Weights of a small transformer language model.
Size: 12 layers, width 768, vocabulary 10049, 84.8M parameters.
Architecture: learned and rotary positions, no biases in attention or MLP, tied embeddings, normalized queries and keys.
Training: a variant of Adam for these matrices, 935M tokens, 7135 steps.
Each number is 500 + 50 x the weight over its row's rms, rounded and kept within 0 to 999. Layers, rows and columns count from 0. Numbers have three digits each. The size before them is the row's rms in percent of the matrix's.

# up: layer 9 MLP up, 3072x768, rms 0.0176, rows 1369-1428, columns 576-623
# down: layer 9 MLP down (transposed), 3072x768, rms 0.00893, rows 1369-1428, columns 576-623
up1369 097:429497442421428470493493534465506501543541471485455522453576429570510469571489467500541488605578515503569492481476496565436446427487468506487499
down1369 102:406493502478465466406489530434417494408518519545490460520578499531518436507501483474444450459418550433450460503617444523461542497417463492485398
up1370 103:500498533477409629497503517456429527443468536565403529558567455444431526582478391571498511494478444533524518540598510418405504550410488384386549
down1370 102:524536438472517507485496437447550509486556441484505479491472446520433449501459557485544605526489525565520571575432552488589469445539526515522535
up1371 105:454431519547501532522449436404469457445515470580603573554438517538596536500515509627524605489463440532488457556507519487534515378533392460463537
down1371 098:542507510515544467536534538573575470503565370500628499457479477488422458468484487428451471558551532400505566532408441466445457515453471518549579
up1372 097:500446429513445500472551505598495564563486473522450467539490416423468471549598430470445546405503578503479484483589517450496554562488497476569439
down1372 093:572465433565550469460519514531479542567495418533528466493561444517441522416464516436506533527474461495470462531454504622521424540519444479435539
up1373 103:507457519400445565529511492516501490496471544487452436513441534516598466460537619567459560463430645532496440442440459533411572627512517544583466
down1373 096:511570547510548564498518514410532523535520486486562470487529442453515494440526460511564368548570505420491429418512539605460354586519429495363564
up1374 100:482492470446555494535542460500449458542455386549544543522558458442551490472485565484414424472595566547533542501508552532460511577497519500591554
down1374 106:493532518466567434492376480535535453468446568515506513442539522501508603492515543621535550568460597498496470532562447533573530496500502436488595
up1375 093:479482454552425438441596474556530489536520536479460569483501516551406492561476439675533490558506550559550497663506484457496492447412461395430555
down1375 101:576485469455491560487534608562478537512391486493501549437520565611446530500608416554512515533435554520477530529530480440475310528466482492432505
up1376 101:460492568484463457479521547532492513566518498512426419499449547542546614453414546548482521386455514519475559451491572482449519469506539523452490
down1376 104:487473478431397500528420510462527511451561474503569456453529459505487441519480596524510485524527516545425511527471541481578591422474441534466508
up1377 096:553543519461475496530423518441534559521543524495455522481603402450452465517445566453515513480460471539511523537537472468502441511455563465571591
down1377 097:433459480514519507424542512484478487491456562478519437474348487556516558540566505531525384540425519455516587415604471519530552515483450493476502
up1378 105:484497489487436457469483520568534509462497487497506453460441445468490496416517491483508404428525494479485405527393428556470499526655510518559461
down1378 107:477481499491429606541496618552550538539518486536508463497445436518521461482520467473526537547519502604529566492443565666570413552409470476519535
up1379 102:481496526480427472484523480481529522458487490496479502558469544476469586485548476464497461551477403514508586526460473439523533521485422500465540
down1379 101:493432617447474563506510492579519593583564519490624491498474538546517503561494544505518482462420534453491550477499462551550476473469552551474468
up1380 107:459499566503487449566488500523506533373410519604421558490551451448526487507528477461455510500470503523445531481518506553510538524491496471515455
down1380 105:471542609524558520521504508481409450550516550450490447550505467480445584448467452609491530470541515462433496622539514523490622444528492492472540
up1381 110:514523505492382522431528468532445565475407452443442413536503512544521559451493466562513498529471470515485486579524552428495541448582465499472434
down1381 108:573640552509535550474528515560485457453497528525467564451528475471458423584516432628525540509450503378523483561462516475459455387527522482436509
up1382 089:473498498477499549466631402562518481490515437473505502588486544462513534476522467444502470392490423487513448458534396469465579476367468494459600
down1382 091:445476485527469545509477514579517423470500542442539551529503507565520435534486463474582519554454466511471473508423536425489519467493461477480428
up1383 081:466559520595567529521499530511505574614423574459476428430391488515568522489483393577500478505494449502459558572517478528477406454499478502415587
down1383 091:500493502443475497530524583509457505527550475503498511566507488504557482458562379484505536472518556468505507549535457502382535606470572453487530
up1384 105:487547432384468549585535504576506541471593481400523462509519396544519544560523410455514503499485541471483552473459482520488537503409453447460546
down1384 098:570532526509491490506462437486555503437505545499418551459427489418511497512484512523475467476422568532636485466543581555455629586568541476601516
up1385 108:449457493467561541640520374453476643470484480520512570476479504555531584427483488549588524533511518539551448459583497414518518453521502483543458
down1385 097:464445510505549569487426527554538424502412504461519585502465530502560519460480482488505463497502435559531540499478513495474514402494582564563505
up1386 109:487386494506554546602505448551531528515515478567448539516614453492516485516508521443499587467491487542483562517585560516536462432536536491593550
down1386 107:484496484491498560561514511518457539517494540470551538529415442540542509440558448478454508523495512453549510489544501560450492438476439458556556
up1387 107:472487447489453507432471511603468540503550491555538476513549423508448519368490421559468521477558355523534478408517483528443439552529522498461496
down1387 104:478501451569467528483575447517489579471427483577471495446570465531429444500449498493461561463511552507586489540476536487467468476520478595496501
up1388 109:520479505415512566472482471453390515580497478434521552542482549432529505544589505486466484438566436569485577442505532633578495590554469525483429
down1388 114:544473506429430637382504568519499523537494536603535474505467490503509469480509536539560541528366451439494468464575457557499512413424434595539530
up1389 101:451512478523542505595452463453501492432520501513524489537466436391461514424414444517570427480509459646466516505440556492518557405455500491551517
down1389 108:440500551448475490527483518484490401426532508433599397468396519537518556473469461504492533425379454512554597436526559464438546485518523525550469
up1390 102:504545546623462559466511561448469541544533505527469423524585527386548546526452518497449593480508449540522610563510542497464455477465474509503510
down1390 105:554520539498399511517544468542485499538617511457462515458476512508526562552508595529519494480514546372472563392428483462538491485488489586472540
up1391 097:473454453516430530508582507484462519530397436480303540520552499480595497404500518517527604464493507452507445509610535429434502550418552548441494
down1391 092:446428434523461492490502537481495509496551517523514403457557472562543561518482510445487435483549487611507382589549507436482455528492494533550582
up1392 092:392503472505520445510561580554430489516494486421561485467541506438453517420567529527459537465483555413470675423515564518552457421418442540502454
down1392 100:489566594464469539421514372526557523474462532497511557607390508526440503536478550406472546373511399545394395507523433498513468520574388482479534
up1393 100:494521565483466431473509563378513542443498474433589424437476549532480504506397491515418470618510520383527538451445441580411490535578472567504431
down1393 102:517461565447411545544431458508525519497565431503506442469424461490517491466488465434521481441472442508473523403497529506599519501530438522525497
up1394 097:491551552577533602470481546436603566541505491459493596540546461513560521592447550472451478475445442517437511497428523489560517488482506466520512
down1394 083:594450484455499492507447527494525449499474441537518535472521401463455456397505463582535450475483416482412449564521465549525419520505520539515460
up1395 100:485421528489523482442418578477609549478448417485446515411513519425550503557501531415454566535574479458561500466539435496482510504479485438398579
down1395 105:486515492538446417517494498478591544447575528593510526457523519458585449385541500447479433528492500523482418563491377509531402477490507535547517
up1396 089:447488462544545516593452530490518519562566476550381497488564482421462566626440474559443517480416439502498467402456527544478499551458488432440532
down1396 089:613479517424485487523515560388460569510392479482463410441510525468476468449559555547494463537486525545468502593484467472557456421604557552487426
up1397 101:567608398532491513511529499556512532580489536520570492523479530426495528589397506505501476531533439524510573449423511441453537423482488426504430
down1397 102:515500504523456484529504562598442574494483562461544539519545537467591538456568445489458564377449526485579555518520541484492555565489406463462500
up1398 109:395435546519469454488458566547534510451557490571505421548511514377460561429536500459512547472515511534582464475596510501474577565509489516485438
down1398 111:405525494523527529508477501459570487510471494466436607458462474529535538524487561437510484584531574524465514487535510440528474449443607549520534
up1399 107:569506531530502510401563527404491526495483586570496565595511526563439456593511485582558542447554514511454433500561441397476487593538460493519481
down1399 097:438512497531490511427464545478592540588464491493542563519454485485491455551589481586563518575457583432566464394504535448508471558538486552543453
up1400 101:506520497536522516629543467482515454562496498510572514575544578501526564472467443479560441476468453502512501501459474523554483526471383418567588
down1400 093:447541443528483484536479500489521500501529472448412473563444570503500497405414445521520432476501457448524395501458497512492431493382467536490492
up1401 102:514506533569532583523471528545515535461463510487448567511436543611496509527569557443503535520451435480587500502508470485609453513450457451496512
down1401 094:435523457408515471506452480478410544615489566467452482578528580558403508578554440593510463448476457551442474504472489458477474491507496475556517
up1402 110:493479494474461490424528450438453483497475506463548420448548506475522566512531561465493484585537467454575528554550503545521439512578454486477415
down1402 117:501461513495458542335524493537429512470565392406551513457521485545447533563554417595488498458494550518530577452429590583489509562480558404549507
up1403 105:507424513521459362510498448474527522457416523483433436537495505540462459560499531475566481584516532415471556561440540501379455430503544531541457
down1403 105:449391448540514489518490499440539491460516501434568531400472536631608480587584519534417454539550492478522454545411454580530546610473409372476574
up1404 108:521537470495493428462555468588507581555597474394492486427538490525429509554523450547493524466462508565516592481546493510584543472524465523487472
down1404 111:547448532435565519606494563462545590535494467493516526534488420539457475507545529481552542497498576394572561430426549464488463576489554488489528
up1405 089:493462478490563449435504555495501482480541519527552585385456402543504563500482491539433465431451471539531553487491527569428450501458464479479483
down1405 091:596495473475426613499457486461381566534461476470399477422529494510522445513617496501522570557544568448536521465486494468576598488525468413449480
up1406 112:448530416500499578463559522476511524507432518512448492537400543523544475460524422501472461481486595437544460489470324553532646462439456527454440
down1406 104:481500487518515477557527451427587460539465474618464542459538442561513500505465490510419476504461502535591412569459513634501418547488556534532481
up1407 102:407451425598489469497482512489549499589443457469511542438450556458407569535503535544533557484526528539492577582487549395501509493480642458526535
down1407 099:503522434526487410451503471446569537484538482463517462525454508566477528412451501617357455386591541415450559528395549522532544474498427585557560
up1408 104:545495477464402506464442567457501550418436407420517469448546497508484477508485487497538414555462484549487467479518500463436440539506562550518518
down1408 113:444488514516496546479443463452492562507427591485462465534488436630457480595493447609399534581462477516501542430513506515517500524515517530537530
up1409 098:444444432520377485460541589554553470476509557483494554475581531411521555542507406595589509470506526484550447425508504475535512500438529540525485
down1409 105:480468483475488544482448424497510570441423458466519494535510483488376558465497474573620535471460537454527472493556539520555574428525444502518497
up1410 098:557555463597548471552503524514524476450480536458560543446617546541442539426515429484508502519470568519561547506516511571562548534524426428350516
down1410 093:603469516472528484411520513475525408563510454552450430423402486507501542438511607528552495508505546516506532526532523537461517414533548486453477
up1411 102:460571568499517504512443494508534521521484515512484441564556447537516521517493455513366541588464492426520507473525417403431481505371629523425533
down1411 103:506541435457479513485635599547521516419458543531465512468522501408505538522580557561563574478454566531496430491495538406560588564556560470529545
up1412 103:440478443411419624492441415539434499590582519540560499476517416549467484470508532595521552539487510545563581529436452512486525434446539440438535
down1412 109:519493537452386477519573473490563444586601472526512471565458624602487450446484552444559539437541497569469575482450423501467477431487530473482446
up1413 101:470470536621494509485543525532499476460497485429480432455524470471456456462522492634529421463497458414592459470498506613485547474430520523502427
down1413 098:487483538462502457555494462531404489445523512539530500506481589456537565504466597434518568459474503500499478535485449422469552528500451505494494
up1414 097:519521526533423455532585493409535514519509465490427502499485510524446629393432484470497522450580566489492578509443491511506480517546487437382509
down1414 100:569500549439437405472582519488566465455490483442415541425459505577503503577493541517494467459585525434503349495527454327462444502569479506538508
up1415 103:425620420509468552583547458465458563541517513403467414504579477557559528448438571466436472464421521473525510526475442620511585474509391481507417
down1415 112:442484565493561579487499430522554586416457509558565511477383491518513481404496542535516466414488514473457445489506545548466579567528449487394524
up1416 098:449467567481476521515530503496476538516480522477408540491558487451509513557503476497471480525574515507542527440568561423488418575454469441484543
down1416 092:433509484562534568536507468463432418560433589471504425454526452572531520394505496539516518533498499488570533574505482521523517542430579530542461
up1417 094:500582541435586486513411563493521532503627482478539516476463479544477555527487582565568469511534531485485572432450505519521521496489462402507503
down1417 093:552516465525489587557610480442622522527512551543435444574483527501566547437536450503452511471551499550428486566527457447550546497471487508375414
up1418 103:538482507515421437451548542519490552500475469418583526456472457454479562490569444445398466466468531512571475411527565481466413491507584472541537
down1418 112:501515480490480524450438584499376393469519494524553439451457446484470531488430444472456486539490464517552482409513541410576499516453509433498563
up1419 094:577494483447459532501495528422508475560527404472596503467479431505449523497637482598489519524423566532524641556458434586482533496474520458486420
down1419 102:457520572459541504442497488501436474471422510599529498467586486440523385529419490521509498512559491453443588413576502337502458509521479502541476
up1420 102:500414530506457470479556515415423588442488430447575542445479515453449404363419582503489527414582507529463468482591498450516531450485498502498485
down1420 092:545526477524524473500492526635582481488531658499582470480424559510525485529515560486400401507443480484490485495520493494536535575522522447452451
up1421 105:482496539541567493437477443460495540537491497459512414477493437408534494501496389522474420453567536440507452558533543491624473469536528452415462
down1421 099:495408466564505489515487448586504496531480407460463553552494444517558523508526417467484427474538535511554494562440498507410526496499519525376496
up1422 100:649384509532516387495451542428526490605489546399613431508540484541444519474506463614547447452447552537534538451505525466590498471483533540420509
down1422 104:392511446520468501547508585427469453563467526505409449436513522573555501506481548463502582478501533528472452533472485489516500530522494518515443
up1423 095:488555534522464462419545504495492535438500439520445581488556448508419502477440503537424470548560563553505530543586604514434401479546469519502539
down1423 094:503394456546569415354342453436521505472537528466569503524521479546548414541577390480606511523535567420476450416487483543486488489413523565473561
up1424 098:528440478597474477464486515511390534599432429407480465452539498501441518472541537493450507474618468606588538509472562519478486489486562440437501
down1424 106:397504496455453496530369505511607580539443506569558554520482495435547539416462494490459458482553394445500493483502431448448449426488489580499528
up1425 109:497440417491437523552553533495414475497520481476529499494445508465493511516496470591563527509407519350518373579423512534499487491533481560460454
down1425 110:395462557471406534446532566492535594540480517507497548447545446505561543469525537459498374450504408448457488486474462448519455661509444527492543
up1426 107:343461553557455503576523475476493483466528529549574411476497557519405513474466522469451507430413389551484473542548503485558500446520447441492530
down1426 108:517508526533456576461449520535462501537535413494511490427465524412505484519498459546519448417515472537522435447481487475494491579477575483486481
up1427 093:486541461457522443466430426476505543505594498402500549488460402534616485465494516515491552434412450553447570520450444546415414550539535492448611
down1427 086:428396540521468527522465531489552516485471470511554488484456479468469499595521504409433528536455476420512407515493598431477509531415484442504524
up1428 107:469509517413451425588463522594505527385503509469550545492448467535509499433547378548515535492502555485493537462448452581457499480514494509524471
down1428 104:523493557565515547505501482375532549429497537569552504465596493588547491485552515424516517524499426585476604470438584522564497549512457469477505